{"n_layer": 16, "n_head": 4, "head_dim": 64, "rope_base": 1820.0, "init": "orth", "beta1": 0.95, "grad_clip": 1.0, "decay_shape": "pow", "doc_mask": true}
Each number is 50 + 10 x the weight over its row's rms, rounded and kept within 0 to 99. Layers, rows and columns count from 0. The size before them is the row's rms in percent of the matrix's.

# layer 9 MLP gate, 320x256, rms 0.0467, rows 120-156, columns 128-191
114:41 63 64 68 56 69 79 48 48 43 52 50 54 45 40 52 45 63 57 62 49 46 55 69 69 63 43 37 53 37 49 35 50 56 38 65 45 40 34 51 61 56 45 70 50 57 56 36 50 57 64 47 45 43 44 55 65 50 59 34 51 56 47 50
107:50 40 29 47 64 45 50 49 65 57 72 41 40 38 57 42 38 29 63 40 48 54 42 44 52 41 65 52 48 54 69 49 43 59 56 46 63 49 52 53 52 58 42 34 34 57 40 53 63 45 46 33 59 41 46 36 50 63 40 50 61 32 57 46
098:49 53 44 49 28 48 72 47 43 34 57 59 59 35 57 69 51 45 61 44 58 37 49 73 41 52 62 50 43 51 63 58 47 48 58 35 45 59 52 61 53 36 46 54 48 55 55 40 54 41 71 61 54 43 46 41 63 64 56 37 54 44 48 42
087:44 61 44 49 58 45 49 44 73 39 48 53 31 64 55 35 59 43 44 46 46 43 62 56 48 46 59 46 57 55 59 30 40 42 64 67 40 23 49 42 55 51 51 63 47 54 60 59 50 50 62 39 49 36 41 45 76 55 49 53 47 31 57 54
113:55 60 57 64 54 52 33 62 47 64 50 58 55 42 11 71 50 57 57 53 66 43 58 49 74 40 54 51 43 64 51 78 64 47 39 50 38 39 44 45 67 57 69 53 62 32 60 51 40 46 35 67 54 48 43 43 57 44 34 58 61 49 42 44
109:54 53 53 50 45 63 62 52 30 49 43 38 52 35 56 52 60 66 46 42 28 38 57 50 48 69 48 45 60 60 54 61 46 59 47 34 45 59 29 55 49 49 50 57 63 53 63 32 56 51 57 57 44 63 29 59 53 55 56 55 59 49 55 42
095:48 40 51 62 50 50 52 51 53 50 56 55 59 59 68 40 59 55 58 69 43 29 62 67 72 36 37 49 51 48 42 45 36 44 48 53 71 55 48 34 57 57 53 35 50 43 46 43 29 27 62 42 56 54 53 55 56 54 49 43 61 45 51 52
111:56 49 49 23 60 70 47 48 66 48 58 44 50 58 48 54 47 66 54 50 60 58 47 59 61 43 46 36 46 58 60 69 38 53 60 43 61 55 42 49 58 60 45 42 41 33 60 34 39 39 59 49 48 47 27 52 48 52 59 65 50 34 44 52
094:60 51 43 55 51 56 45 46 46 60 53 43 44 78 50 53 63 50 50 50 48 54 23 40 53 65 54 54 50 61 42 49 64 35 57 46 35 67 36 51 58 62 60 52 51 34 55 51 37 53 44 58 57 64 45 41 48 64 56 33 47 38 40 42
100:52 49 62 50 45 58 32 48 30 47 55 37 47 58 44 40 48 69 57 50 60 47 67 60 57 40 47 30 57 37 36 61 34 51 63 36 52 39 62 50 51 62 62 51 54 46 40 52 59 39 58 57 51 45 49 53 37 47 42 62 61 57 37 39
109:47 66 50 55 41 49 60 49 53 68 45 52 43 50 62 49 41 48 33 54 41 46 42 74 42 57 47 54 56 67 67 46 57 49 32 57 69 48 55 54 45 52 56 39 63 59 40 51 31 53 57 39 40 44 45 36 46 34 32 41 45 34 44 52
108:54 48 43 55 37 56 59 52 59 54 50 49 48 47 54 55 43 40 64 53 51 64 50 44 60 52 50 45 34 53 50 41 49 45 49 51 36 55 43 61 48 81 60 48 43 44 65 43 41 59 53 53 48 57 64 30 47 36 61 59 63 64 62 53
104:61 57 53 63 54 53 46 46 42 57 50 37 37 37 31 56 43 43 50 59 44 29 76 44 50 46 73 45 54 60 43 51 61 56 58 40 47 41 23 48 43 55 51 34 70 42 52 59 41 38 45 49 47 48 33 44 57 47 50 45 53 33 54 43
100:58 46 63 44 64 62 46 73 39 56 44 34 59 54 28 56 54 36 57 47 52 52 53 65 42 52 45 47 57 68 59 51 44 65 40 60 63 56 45 47 40 57 50 36 54 63 22 38 69 52 55 52 53 31 41 52 39 52 56 49 54 39 57 46
114:60 35 63 46 35 52 58 44 64 44 69 56 51 53 54 55 59 53 54 59 33 43 60 50 62 42 78 48 49 59 53 43 40 40 52 55 48 60 56 51 46 45 34 55 50 35 33 22 56 62 51 41 43 33 63 47 55 63 42 59 50 40 36 44
082:44 45 63 58 46 50 54 40 42 53 56 43 55 53 45 57 46 68 41 40 38 49 37 55 66 65 38 29 52 60 49 49 35 54 61 49 58 61 39 40 50 51 63 47 49 43 40 56 55 48 37 58 57 61 39 70 60 56 54 33 30 43 47 38
090:52 43 48 59 52 43 44 63 68 42 73 51 50 55 41 40 40 42 32 49 53 38 43 54 59 45 55 44 53 45 41 45 43 55 39 31 54 61 35 55 35 48 56 35 43 36 63 61 52 61 50 45 42 54 45 51 54 63 44 52 58 47 49 50
108:62 40 58 47 44 38 37 56 71 58 41 58 58 38 52 47 48 49 47 51 48 53 51 72 54 45 55 60 46 43 45 54 35 49 50 59 51 56 61 69 50 40 39 67 62 54 39 43 66 63 70 53 37 45 40 39 39 39 57 57 33 47 38 72
105:59 48 44 57 58 33 65 59 47 49 48 58 57 26 42 18 59 41 45 46 42 43 47 50 52 50 46 49 29 40 57 49 54 37 49 79 56 49 43 38 59 57 36 43 44 46 27 38 56 38 50 43 41 47 62 39 60 47 44 39 48 46 63 34
103:53 40 57 45 33 76 57 48 62 51 49 56 58 57 64 56 57 45 47 48 39 34 50 47 59 36 80 47 45 50 50 49 61 57 44 41 48 55 34 64 36 58 47 41 48 40 50 52 44 54 39 67 56 30 36 62 41 47 61 37 47 43 56 42
083:47 42 39 42 57 62 57 58 41 45 65 57 44 59 45 43 53 46 37 46 59 41 38 45 44 42 62 59 39 46 58 45 41 40 73 46 56 38 49 56 49 54 50 41 69 56 69 29 42 56 46 44 58 49 39 55 53 50 60 52 47 54 40 48
097:57 56 60 55 46 60 56 54 63 63 54 36 59 53 57 53 51 43 50 45 26 43 54 60 56 40 72 52 35 43 57 42 51 46 48 50 52 41 65 53 53 48 53 62 56 41 53 53 45 34 52 48 48 48 38 45 41 38 47 51 38 55 52 39
099:39 55 54 72 44 44 49 57 54 47 44 55 41 31 62 54 43 59 44 56 53 52 56 67 53 41 62 54 60 46 61 53 40 50 52 48 33 55 44 52 60 40 38 69 59 37 60 50 39 55 60 47 63 47 50 46 43 36 61 60 38 60 58 52
116:44 26 39 45 48 58 48 59 56 55 56 47 49 54 55 51 35 70 52 41 51 44 65 53 48 62 45 63 46 55 55 46 50 37 54 52 50 49 48 62 57 53 56 64 72 58 60 63 51 75 43 43 50 74 47 57 57 49 58 49 59 34 46 74
109:60 60 47 39 44 57 29 52 45 51 41 51 60 64 51 41 47 54 42 64 39 52 55 60 44 50 50 57 47 46 65 48 49 47 46 52 61 56 30 56 39 57 55 60 62 38 46 66 40 48 61 63 53 65 49 56 66 64 56 33 47 76 65 50
078:33 54 69 50 44 51 55 29 43 53 61 64 54 48 47 38 66 41 29 38 31 55 56 39 35 27 60 31 48 45 54 47 32 72 51 56 44 50 51 52 52 52 56 42 46 48 61 42 50 70 69 48 58 48 62 39 60 56 55 52 40 57 45 46
101:49 61 67 60 56 41 31 49 64 62 46 41 71 50 51 40 52 45 39 45 47 61 57 41 46 67 67 39 48 54 44 76 46 65 65 56 26 37 47 26 49 47 42 42 66 44 66 45 44 45 33 51 55 50 44 55 55 51 55 49 61 66 36 76
085:51 43 57 45 47 53 57 49 30 63 55 41 63 66 57 55 59 68 55 40 60 48 57 62 48 61 46 43 48 40 65 62 37 31 41 56 43 61 53 42 39 61 44 46 47 46 43 43 50 38 43 38 60 49 68 51 52 54 80 45 67 37 60 60
096:59 51 55 68 44 66 61 63 49 36 57 48 48 62 61 38 64 52 36 54 56 62 32 64 53 63 36 49 42 57 50 66 38 44 43 48 59 61 57 51 66 48 41 60 50 41 64 44 52 68 53 42 54 58 58 60 38 60 40 59 43 39 45 35
086:57 66 41 43 39 54 58 43 52 58 36 64 46 45 54 46 52 54 34 34 46 45 68 35 48 56 32 41 63 65 61 61 40 47 45 43 59 57 51 47 45 50 41 63 50 40 43 37 66 48 56 47 48 36 71 65 60 63 49 55 47 46 56 54
092:47 55 46 50 43 59 47 65 64 35 43 58 54 49 52 64 50 45 62 31 32 53 48 73 63 62 59 45 55 41 29 43 51 52 55 46 51 51 41 50 65 66 41 53 60 42 43 47 45 58 35 43 58 39 44 63 35 57 46 65 62 36 59 59
082:41 53 46 51 55 51 57 52 34 56 47 55 38 34 47 58 41 57 49 56 57 66 69 68 29 45 53 54 61 70 48 64 53 63 50 42 68 45 58 50 58 56 41 50 51 50 65 56 52 50 47 39 33 59 62 46 58 34 29 34 45 62 47 39
107:44 51 56 58 46 47 41 52 60 43 35 48 35 47 40 53 43 45 52 39 62 45 49 68 63 55 54 33 39 36 54 44 43 47 58 45 44 51 56 46 48 53 37 44 66 71 59 50 26 56 57 45 61 60 43 37 47 46 47 47 59 55 44 25
106:65 60 33 51 40 69 53 61 47 51 48 45 43 53 51 34 52 63 48 35 33 47 53 66 46 50 54 58 47 30 37 40 56 61 54 62 63 59 57 46 64 46 39 43 47 50 49 52 58 27 55 57 45 49 46 50 51 49 57 41 45 44 55 52
105:64 46 56 48 58 55 66 54 47 40 59 40 63 49 42 59 56 64 50 37 54 37 59 49 45 42 48 34 45 56 32 56 51 51 49 48 43 46 46 58 56 59 38 64 47 45 62 50 48 48 37 43 52 47 45 50 42 39 52 45 41 46 44 31
106:50 43 45 56 58 43 43 44 52 62 45 61 57 63 47 42 63 38 49 42 58 43 42 42 62 62 49 54 45 35 42 53 52 66 51 57 53 52 48 32 33 52 43 45 65 56 64 43 43 50 63 41 47 29 57 31 37 45 52 53 58 41 49 42
093:43 39 57 46 43 59 48 49 46 52 50 29 40 71 60 65 75 41 58 53 50 50 39 52 38 49 51 51 44 53 52 40 61 58 54 48 45 44 45 35 52 44 46 48 43 53 42 64 60 58 44 60 51 50 58 36 59 70 42 31 51 58 59 52
# layer 9 MLP up, 320x256, rms 0.0469, rows 120-155, columns 128-191
113:29 60 64 63 45 52 54 66 42 53 51 46 72 45 52 48 32 67 51 61 57 54 39 69 57 56 50 52 39 50 52 48 49 39 66 65 49 40 45 52 42 43 49 68 36 48 57 35 43 59 38 32 41 45 51 38 51 49 44 54 33 55 54 37
110:55 53 57 71 48 39 37 61 49 35 57 32 43 39 51 57 68 56 44 41 51 51 63 51 57 43 51 36 65 57 49 60 42 50 44 20 62 36 49 51 49 41 54 52 57 65 63 52 54 44 36 61 39 60 40 51 50 41 67 47 51 55 36 54
101:49 58 31 38 29 48 53 48 66 66 46 43 51 49 55 49 54 59 43 32 49 59 43 62 46 53 34 62 55 69 53 42 70 63 52 46 60 65 50 44 53 52 47 56 66 34 33 54 33 60 42 51 28 51 65 45 44 55 45 79 35 66 58 49
093:37 44 22 76 36 59 63 60 53 37 50 50 75 70 49 64 46 41 45 44 51 39 24 59 39 49 60 51 61 51 54 56 62 58 55 61 46 53 47 65 45 56 46 39 54 58 42 38 60 28 43 55 43 51 87 46 51 23 46 41 48 41 49 44
106:61 49 46 46 50 52 40 58 46 57 43 54 62 57 75 42 63 43 58 52 40 57 49 45 37 66 31 41 52 44 42 46 41 72 57 48 52 48 29 44 39 53 58 33 66 48 37 50 56 54 58 39 63 62 52 55 42 52 69 51 50 48 33 62
105:52 42 51 39 50 45 59 56 46 50 81 46 36 59 53 52 43 60 62 52 52 61 49 41 47 59 59 32 47 59 45 48 51 47 56 57 53 55 61 49 57 55 42 62 40 50 51 45 52 62 49 53 57 46 52 70 58 51 43 36 39 69 61 59
098:52 59 50 42 60 43 65 45 46 45 43 58 44 58 47 60 55 55 63 46 53 56 57 54 36 58 50 59 51 50 55 53 62 43 66 52 35 39 48 44 38 61 51 55 62 46 58 50 67 42 42 47 43 59 59 51 35 66 40 58 47 47 45 54
113:58 55 53 31 62 71 64 47 48 61 54 41 49 54 62 52 53 49 60 37 54 36 44 50 61 51 49 45 48 38 56 43 61 38 52 53 50 48 66 68 54 47 41 35 40 48 45 51 43 56 55 57 67 45 51 51 46 45 48 60 52 47 56 46
098:52 36 55 44 63 53 56 71 53 54 61 55 51 40 59 42 29 52 63 57 47 52 36 59 62 34 36 49 54 58 44 37 51 42 46 45 51 61 57 56 44 51 37 55 59 59 59 59 44 54 50 65 54 40 54 52 48 34 49 53 67 43 48 58
095:54 47 49 54 51 53 31 53 58 41 44 56 35 67 48 59 61 46 58 58 37 32 44 39 24 72 59 37 51 56 58 58 58 31 60 63 34 46 43 77 34 59 54 52 56 30 52 59 42 53 54 47 47 41 49 42 45 34 48 63 46 37 78 44
115:41 80 36 55 34 44 55 41 42 36 39 63 41 58 55 56 55 64 32 61 57 50 45 67 70 43 47 39 68 63 43 38 43 48 51 57 53 52 38 52 60 45 74 56 48 42 51 38 34 68 65 57 39 44 60 48 68 49 47 48 48 41 50 45
102:58 53 65 35 51 63 41 31 55 51 56 50 51 56 32 54 67 45 70 64 50 45 52 59 32 51 56 40 44 55 48 45 43 47 47 64 48 50 54 70 59 46 70 48 47 48 52 73 56 50 59 46 45 60 58 48 50 41 45 54 77 48 57 67
104:48 49 32 46 25 51 50 64 55 49 52 66 69 58 58 25 38 48 52 52 44 62 54 53 62 41 65 48 43 56 61 62 34 50 42 48 44 55 41 47 42 60 41 36 58 57 59 56 45 56 56 34 49 48 51 66 40 48 53 51 49 56 59 66
097:45 49 40 44 42 38 43 42 59 52 47 49 47 41 64 50 57 51 61 41 56 52 56 37 56 58 34 63 57 39 44 51 68 32 36 30 50 44 58 34 63 42 40 52 42 50 60 45 39 33 53 50 47 55 59 54 61 57 55 66 30 61 47 61
112:38 41 45 40 36 42 41 51 35 73 35 32 55 48 54 60 55 52 54 42 65 36 64 33 52 62 34 41 43 65 37 41 30 43 37 55 50 34 46 61 44 51 43 55 63 58 48 55 47 28 53 40 40 63 55 35 44 61 62 49 35 41 47 48
089:59 43 59 33 43 50 51 53 56 69 56 53 55 37 36 60 46 48 58 53 48 63 54 47 45 48 48 47 62 50 73 76 52 54 53 54 39 58 59 58 51 53 43 46 58 58 40 49 61 46 39 42 50 43 52 29 52 57 51 58 60 48 32 54
096:46 45 51 60 36 44 43 32 50 61 36 52 60 58 57 29 43 49 61 54 52 44 41 42 66 38 59 54 43 42 58 47 47 69 46 47 51 51 38 48 53 30 51 52 49 35 52 57 57 49 51 67 54 48 57 47 50 70 52 30 52 61 40 44
106:27 48 57 24 45 49 45 55 39 56 55 55 47 69 56 68 61 36 38 65 60 58 34 42 40 41 49 43 48 67 67 44 45 47 55 55 47 71 51 56 48 41 65 41 62 44 64 40 49 36 45 35 48 48 41 38 59 43 50 50 60 36 57 42
101:50 53 45 47 54 57 46 56 29 52 52 40 65 43 54 41 45 51 43 52 35 54 26 48 54 49 50 62 57 59 58 51 42 60 73 52 57 64 45 42 38 61 49 51 32 56 38 47 51 36 38 42 72 42 49 54 40 49 37 48 43 47 40 42
107:53 44 67 48 34 40 62 44 63 72 63 54 44 29 39 41 35 48 67 31 47 50 54 52 41 30 69 44 55 68 67 51 48 60 45 50 62 62 51 37 45 42 43 32 39 44 61 34 50 50 43 42 49 36 58 47 53 49 49 51 50 57 33 51
092:58 50 59 28 42 42 28 62 47 52 54 37 65 34 63 55 59 35 52 53 54 49 33 53 61 55 45 57 30 30 44 46 67 50 49 53 38 35 40 55 65 47 56 25 49 58 42 30 42 54 50 48 50 62 42 61 39 42 58 56 53 44 69 68
103:56 38 40 35 60 54 52 55 55 59 56 34 46 53 55 32 58 43 58 47 53 53 66 44 53 68 49 44 42 41 56 48 42 46 39 58 58 50 52 50 80 31 37 67 42 34 57 47 76 40 64 42 45 41 47 55 32 38 44 59 53 53 38 27
104:50 65 32 59 52 39 55 63 55 59 52 26 82 39 35 53 32 39 48 34 47 52 54 60 58 43 45 43 54 48 29 59 60 48 52 59 47 45 51 38 60 62 51 25 49 53 65 44 72 55 47 50 72 63 56 47 46 55 43 65 58 53 52 45
111:47 46 62 48 43 42 54 57 51 55 42 62 55 27 19 56 55 34 57 37 66 54 48 46 63 56 57 43 43 53 52 40 50 44 51 66 50 49 52 45 53 55 54 60 60 35 61 51 44 46 58 53 44 35 62 49 56 59 45 36 65 42 58 34
096:51 46 51 50 33 41 36 56 38 59 48 34 27 60 60 37 53 43 54 51 46 41 62 67 50 45 58 34 54 47 58 60 70 51 37 52 46 59 59 43 50 37 39 63 57 55 54 41 49 49 46 54 42 56 39 41 55 67 40 38 33 59 42 63
090:56 35 73 46 45 53 47 39 61 56 38 66 53 62 44 49 40 46 54 50 75 47 44 45 61 50 73 54 39 38 65 55 44 50 35 46 39 42 68 46 50 61 66 48 58 45 42 52 65 41 70 49 64 35 52 52 54 61 49 49 57 44 66 59
101:49 44 52 54 43 31 45 50 62 50 67 58 67 49 41 34 55 41 60 53 47 56 44 41 49 55 79 58 50 46 51 34 64 72 62 46 42 56 42 45 49 41 69 59 55 54 55 57 56 44 45 63 49 57 60 39 40 54 50 43 56 35 45 51
096:41 48 53 49 69 48 55 30 52 53 46 74 65 50 35 56 41 39 55 42 54 32 50 37 18 40 53 58 61 59 60 43 42 46 56 47 44 71 38 50 43 47 53 43 28 41 51 56 50 52 48 55 50 47 67 38 66 53 45 55 59 50 66 53
092:56 70 57 39 45 35 50 36 38 61 76 73 47 43 51 49 61 52 54 39 73 60 41 56 53 52 54 52 61 38 51 48 46 47 55 53 31 57 57 38 47 63 67 39 52 44 45 55 62 48 54 65 50 46 53 39 41 49 71 30 54 45 41 73
092:55 64 34 68 56 70 36 44 59 57 53 22 55 49 50 57 50 54 34 48 48 43 53 40 48 68 62 69 54 53 50 45 50 52 48 62 56 45 58 44 43 44 51 49 34 43 47 42 66 47 43 53 47 61 54 51 49 49 36 36 49 44 58 55
094:35 39 43 41 37 57 50 49 40 36 68 51 42 44 61 51 58 56 31 60 43 42 63 74 52 35 44 42 48 46 38 31 33 61 48 58 52 45 44 55 55 38 37 51 54 48 60 40 43 47 39 53 43 43 48 65 54 33 47 55 58 59 39 41
093:35 34 47 46 69 56 57 46 61 63 42 49 45 42 43 70 59 59 42 60 43 51 77 50 51 48 51 48 51 76 58 58 54 55 59 42 68 64 46 67 55 55 59 46 40 44 42 46 60 44 44 65 30 43 57 52 45 28 50 33 47 55 55 48
106:58 50 85 50 46 27 56 58 47 44 56 43 49 40 62 29 55 59 60 56 43 41 50 39 44 56 60 59 50 25 54 55 55 49 38 59 48 46 44 68 46 46 60 43 67 60 52 39 55 46 44 45 66 22 57 47 35 54 50 47 56 41 54 43
104:37 52 54 42 37 54 57 36 39 47 48 43 64 72 62 48 67 52 57 66 43 67 60 51 51 74 44 58 50 53 56 34 51 49 24 47 52 63 45 56 57 55 43 45 45 38 37 51 56 43 54 51 61 41 62 69 50 51 46 36 48 40 57 52
103:65 52 43 61 44 48 51 47 44 53 39 61 49 59 54 43 69 59 27 36 48 52 68 48 55 54 39 49 34 52 56 61 51 47 42 42 43 52 53 52 47 48 45 48 31 53 67 42 48 57 30 60 43 47 44 54 62 35 44 57 49 45 64 60
096:51 34 41 39 37 27 44 53 51 63 53 49 49 39 60 43 53 51 56 59 72 69 49 59 53 50 59 39 66 44 39 42 53 41 46 40 35 47 45 41 49 40 64 54 59 59 75 36 52 46 53 51 60 42 61 59 49 56 53 41 47 63 45 55
# layer 9 MLP down (transposed), 320x256, rms 0.0468, rows 120-155, columns 128-191
103:51 41 35 51 38 28 45 36 56 47 46 44 38 39 43 47 49 61 24 56 45 54 28 53 45 58 59 45 52 55 56 37 33 59 50 51 62 54 29 65 53 48 40 63 46 53 53 37 51 59 69 54 30 64 44 33 50 60 59 47 32 60 45 39
104:47 48 49 51 66 56 42 51 58 33 29 80 47 37 36 51 46 51 43 60 57 51 45 61 48 48 47 55 67 50 41 65 66 35 53 57 36 44 57 44 50 44 52 67 68 36 67 52 45 59 47 58 48 59 56 53 36 49 60 58 54 40 61 37
094:38 45 42 48 61 53 65 37 49 42 52 29 50 64 54 37 45 64 54 42 54 56 72 49 40 51 48 76 54 48 46 59 46 47 45 61 56 48 58 42 44 50 37 44 50 43 62 51 70 57 34 40 44 50 64 49 49 46 62 48 60 60 52 63
095:59 42 65 48 45 61 51 56 55 63 53 59 53 45 48 63 48 49 57 57 52 42 63 46 51 53 44 39 40 54 38 65 45 40 42 26 59 60 47 44 35 60 43 46 24 47 55 46 61 46 35 44 53 56 56 56 55 75 49 64 37 62 61 76
105:66 52 47 47 64 53 42 65 58 55 42 76 55 34 44 42 55 58 47 43 45 50 57 55 57 32 41 45 41 51 44 58 61 44 39 59 57 53 59 62 42 61 49 52 37 64 66 44 66 44 49 53 47 56 37 52 25 46 45 46 59 56 58 40
110:41 49 26 57 48 49 55 39 50 42 65 44 41 43 64 36 37 47 38 43 36 49 50 56 47 71 58 34 46 46 46 37 46 56 43 57 70 58 53 37 44 48 47 56 39 57 56 43 58 59 62 53 62 43 55 57 56 50 33 33 34 57 52 64
094:57 41 42 52 68 47 54 45 49 46 70 55 59 46 40 48 65 57 42 48 41 44 55 48 59 33 39 37 52 42 55 34 38 56 45 66 48 49 27 35 29 42 47 27 64 53 46 47 53 53 64 58 65 38 45 46 40 53 65 45 39 51 68 38
104:57 46 43 45 55 68 46 40 54 73 41 50 44 47 53 46 53 46 52 47 47 40 13 56 57 54 44 33 46 51 51 52 46 46 53 57 54 37 25 51 53 40 71 58 84 69 46 59 50 48 31 60 29 40 55 56 54 51 45 54 41 47 43 48
098:40 32 60 45 30 44 38 43 20 57 39 66 71 43 33 48 66 43 56 53 60 27 64 46 47 55 51 50 48 69 43 37 48 36 38 55 42 46 59 59 45 64 56 52 43 62 41 32 53 43 47 53 57 47 52 61 48 49 53 55 39 36 44 62
098:49 49 33 58 61 48 60 48 37 53 64 37 54 66 72 49 52 43 46 48 60 59 54 47 43 33 44 50 67 49 55 47 53 47 53 57 38 49 60 45 40 65 42 44 66 30 45 81 36 37 65 71 44 66 60 61 41 61 43 59 46 46 56 40
105:53 52 48 44 47 37 50 46 46 48 57 54 45 45 49 18 43 53 45 45 51 54 45 58 46 43 51 55 55 63 59 42 45 78 56 63 67 32 62 43 41 61 48 67 74 42 36 69 46 49 62 36 47 60 57 36 54 45 29 48 62 51 52 35
102:33 38 47 49 60 37 40 47 56 67 48 48 49 48 54 44 57 65 58 33 42 46 54 61 46 59 41 48 56 61 61 30 46 54 46 77 64 46 42 55 43 19 50 61 46 66 28 35 42 46 49 41 46 45 50 39 57 48 49 45 32 46 66 36
105:47 52 57 44 66 48 68 38 58 27 52 50 62 48 39 53 34 55 43 49 58 46 41 47 51 46 65 47 41 58 44 43 48 47 49 47 53 49 59 40 62 60 54 48 41 61 59 71 53 45 53 42 46 37 64 64 49 55 40 52 77 71 51 44
102:55 57 55 46 36 33 49 73 35 45 40 45 44 41 55 57 61 45 67 41 55 51 54 52 55 45 49 58 48 28 55 58 52 49 43 34 55 57 40 53 60 51 34 49 40 39 63 51 30 32 55 33 58 54 51 61 83 44 38 63 62 48 56 47
105:50 43 43 51 59 44 42 26 53 60 54 41 38 41 34 42 58 43 64 39 30 59 48 70 43 42 47 67 50 50 46 56 60 52 54 45 61 51 53 53 50 39 53 53 40 35 33 38 35 53 40 36 28 63 57 59 70 41 48 48 47 62 54 46
076:53 50 59 55 54 54 63 75 54 48 43 54 63 68 59 39 51 35 50 55 42 42 68 53 46 54 35 42 62 56 61 63 44 53 34 39 36 72 31 32 61 61 39 51 73 56 78 53 45 29 46 65 70 46 43 59 56 57 43 48 56 44 58 44
094:43 64 58 39 42 69 61 42 66 54 64 56 32 45 49 54 38 60 39 44 58 46 58 65 55 49 41 38 57 59 65 44 49 52 50 51 53 36 46 56 51 41 44 48 40 49 58 53 45 48 54 57 46 38 45 65 46 56 46 55 42 49 56 47
104:53 52 45 49 71 45 46 43 50 50 46 64 50 56 52 54 47 36 33 62 58 51 36 71 26 60 45 59 65 47 37 54 46 62 51 45 60 57 53 53 47 57 52 38 59 47 54 60 78 39 55 41 46 58 40 63 60 36 44 38 64 49 20 54
104:67 56 26 41 38 57 41 34 49 71 63 57 55 43 51 52 46 36 42 43 43 34 29 61 44 69 55 36 58 56 33 46 65 57 52 59 55 39 46 52 48 67 60 30 56 54 23 48 50 55 50 64 53 42 50 64 30 62 43 51 46 54 43 37
111:51 54 56 52 47 45 52 31 41 51 50 38 48 48 61 52 28 51 43 48 43 37 47 44 59 72 66 34 71 51 47 38 39 54 39 66 54 39 56 59 57 47 62 43 45 50 39 35 37 43 51 29 34 30 61 57 63 55 46 47 39 67 27 58
091:45 59 64 39 67 47 39 55 50 45 37 51 45 42 41 45 41 38 66 40 52 40 51 63 44 41 40 64 54 48 58 52 54 59 59 49 47 41 50 49 70 44 33 54 39 59 52 46 47 46 42 46 50 46 45 66 41 62 41 54 70 38 42 46
095:52 59 29 56 31 49 50 31 53 50 50 74 41 44 46 40 59 52 25 42 52 65 37 55 51 48 62 59 51 57 47 51 56 66 35 70 62 44 65 68 57 56 56 60 46 62 44 67 62 51 42 42 62 41 42 52 51 55 59 57 56 49 42 66
100:30 62 31 60 51 60 33 47 55 50 52 57 35 52 56 55 63 45 54 74 23 48 59 66 50 52 48 48 42 41 54 43 51 33 51 54 53 67 31 46 50 52 63 59 56 34 55 67 61 52 58 66 65 56 56 47 51 45 60 67 39 45 60 69
113:50 57 55 44 63 64 31 61 38 74 43 54 46 37 54 56 44 50 49 52 74 67 35 62 51 55 40 65 61 46 35 40 53 43 51 62 46 62 40 50 57 30 66 49 58 45 45 67 48 54 39 46 53 58 40 43 71 52 45 42 71 46 38 67
104:44 50 45 43 58 44 57 61 47 61 31 40 42 71 49 64 32 48 65 34 40 54 50 46 51 48 37 46 43 49 32 46 72 50 36 54 42 44 69 54 43 42 59 43 58 54 42 67 65 49 49 50 50 53 56 34 28 45 29 54 45 47 40 38
088:55 49 35 46 44 34 66 51 60 40 41 50 54 61 58 38 40 66 42 44 55 56 64 70 39 61 34 54 53 45 59 61 52 58 36 34 56 59 46 42 46 52 39 49 63 39 48 46 52 52 44 61 43 48 39 45 41 56 54 38 40 40 55 61
098:46 52 36 51 63 56 41 65 53 50 49 44 52 54 50 59 37 48 59 67 63 44 39 59 52 62 37 29 53 53 56 46 57 50 56 35 46 58 45 46 68 51 45 42 60 51 44 37 54 50 63 37 53 55 30 56 55 52 49 50 50 43 65 34
085:59 61 59 54 49 47 33 26 58 58 68 48 42 52 36 65 47 53 41 58 47 50 19 54 68 49 56 27 45 44 53 39 46 34 32 62 50 46 60 43 61 33 43 37 55 62 49 49 44 68 71 47 46 56 47 51 20 28 70 50 42 67 48 45
095:52 56 50 34 38 42 40 55 59 51 55 46 49 35 42 62 52 37 60 59 43 39 59 64 45 38 59 51 54 62 45 42 63 52 40 57 33 59 50 44 42 29 61 52 47 46 43 58 50 25 46 62 64 59 53 67 52 46 74 47 49 58 42 47
094:42 53 31 23 53 39 56 47 52 37 53 43 47 41 49 55 38 51 30 50 55 46 37 52 51 35 40 57 55 49 62 47 41 36 55 58 59 48 38 44 57 40 51 55 43 62 41 55 82 41 56 42 60 33 65 59 48 46 52 57 65 36 54 45
090:52 49 74 40 43 51 58 36 57 53 41 53 52 51 43 38 64 48 46 63 44 55 69 60 62 33 65 32 50 64 47 49 48 58 55 42 49 45 46 47 45 65 38 36 33 47 47 37 59 20 43 63 43 49 51 57 43 48 53 48 43 40 67 50
086:39 58 47 50 46 57 33 49 45 47 39 45 46 54 45 47 36 46 46 50 56 59 42 42 35 53 47 55 48 53 73 43 36 43 55 41 63 56 46 46 57 38 45 49 32 51 37 42 43 66 67 34 56 38 77 69 45 36 48 49 68 44 52 50
108:40 40 55 36 49 54 47 58 55 57 55 39 57 49 32 50 59 57 63 63 55 60 53 64 42 29 29 55 54 39 54 32 54 44 43 50 50 40 56 64 65 47 53 58 35 46 67 49 53 43 52 51 50 53 48 60 52 45 56 43 38 71 53 56
102:42 52 54 63 41 53 33 41 42 60 70 56 36 50 43 46 44 36 53 50 33 51 37 50 64 47 48 53 54 61 52 49 47 66 58 56 57 64 49 53 55 60 45 43 42 44 61 57 44 40 50 56 36 51 49 55 37 52 57 77 56 50 42 50
104:47 45 45 52 54 52 46 56 40 60 39 62 48 54 43 33 48 61 43 42 47 42 52 60 45 36 37 59 47 43 49 42 47 61 58 66 63 44 38 38 50 38 47 52 61 53 38 52 45 59 43 38 39 38 33 39 46 49 48 54 65 39 33 48
103:54 49 57 45 63 39 52 58 30 52 55 43 31 53 51 63 43 49 22 34 53 64 57 36 51 58 51 62 60 47 48 40 37 51 62 51 47 48 63 51 34 35 67 48 58 52 62 50 42 49 37 42 66 52 43 61 69 42 58 64 66 61 64 46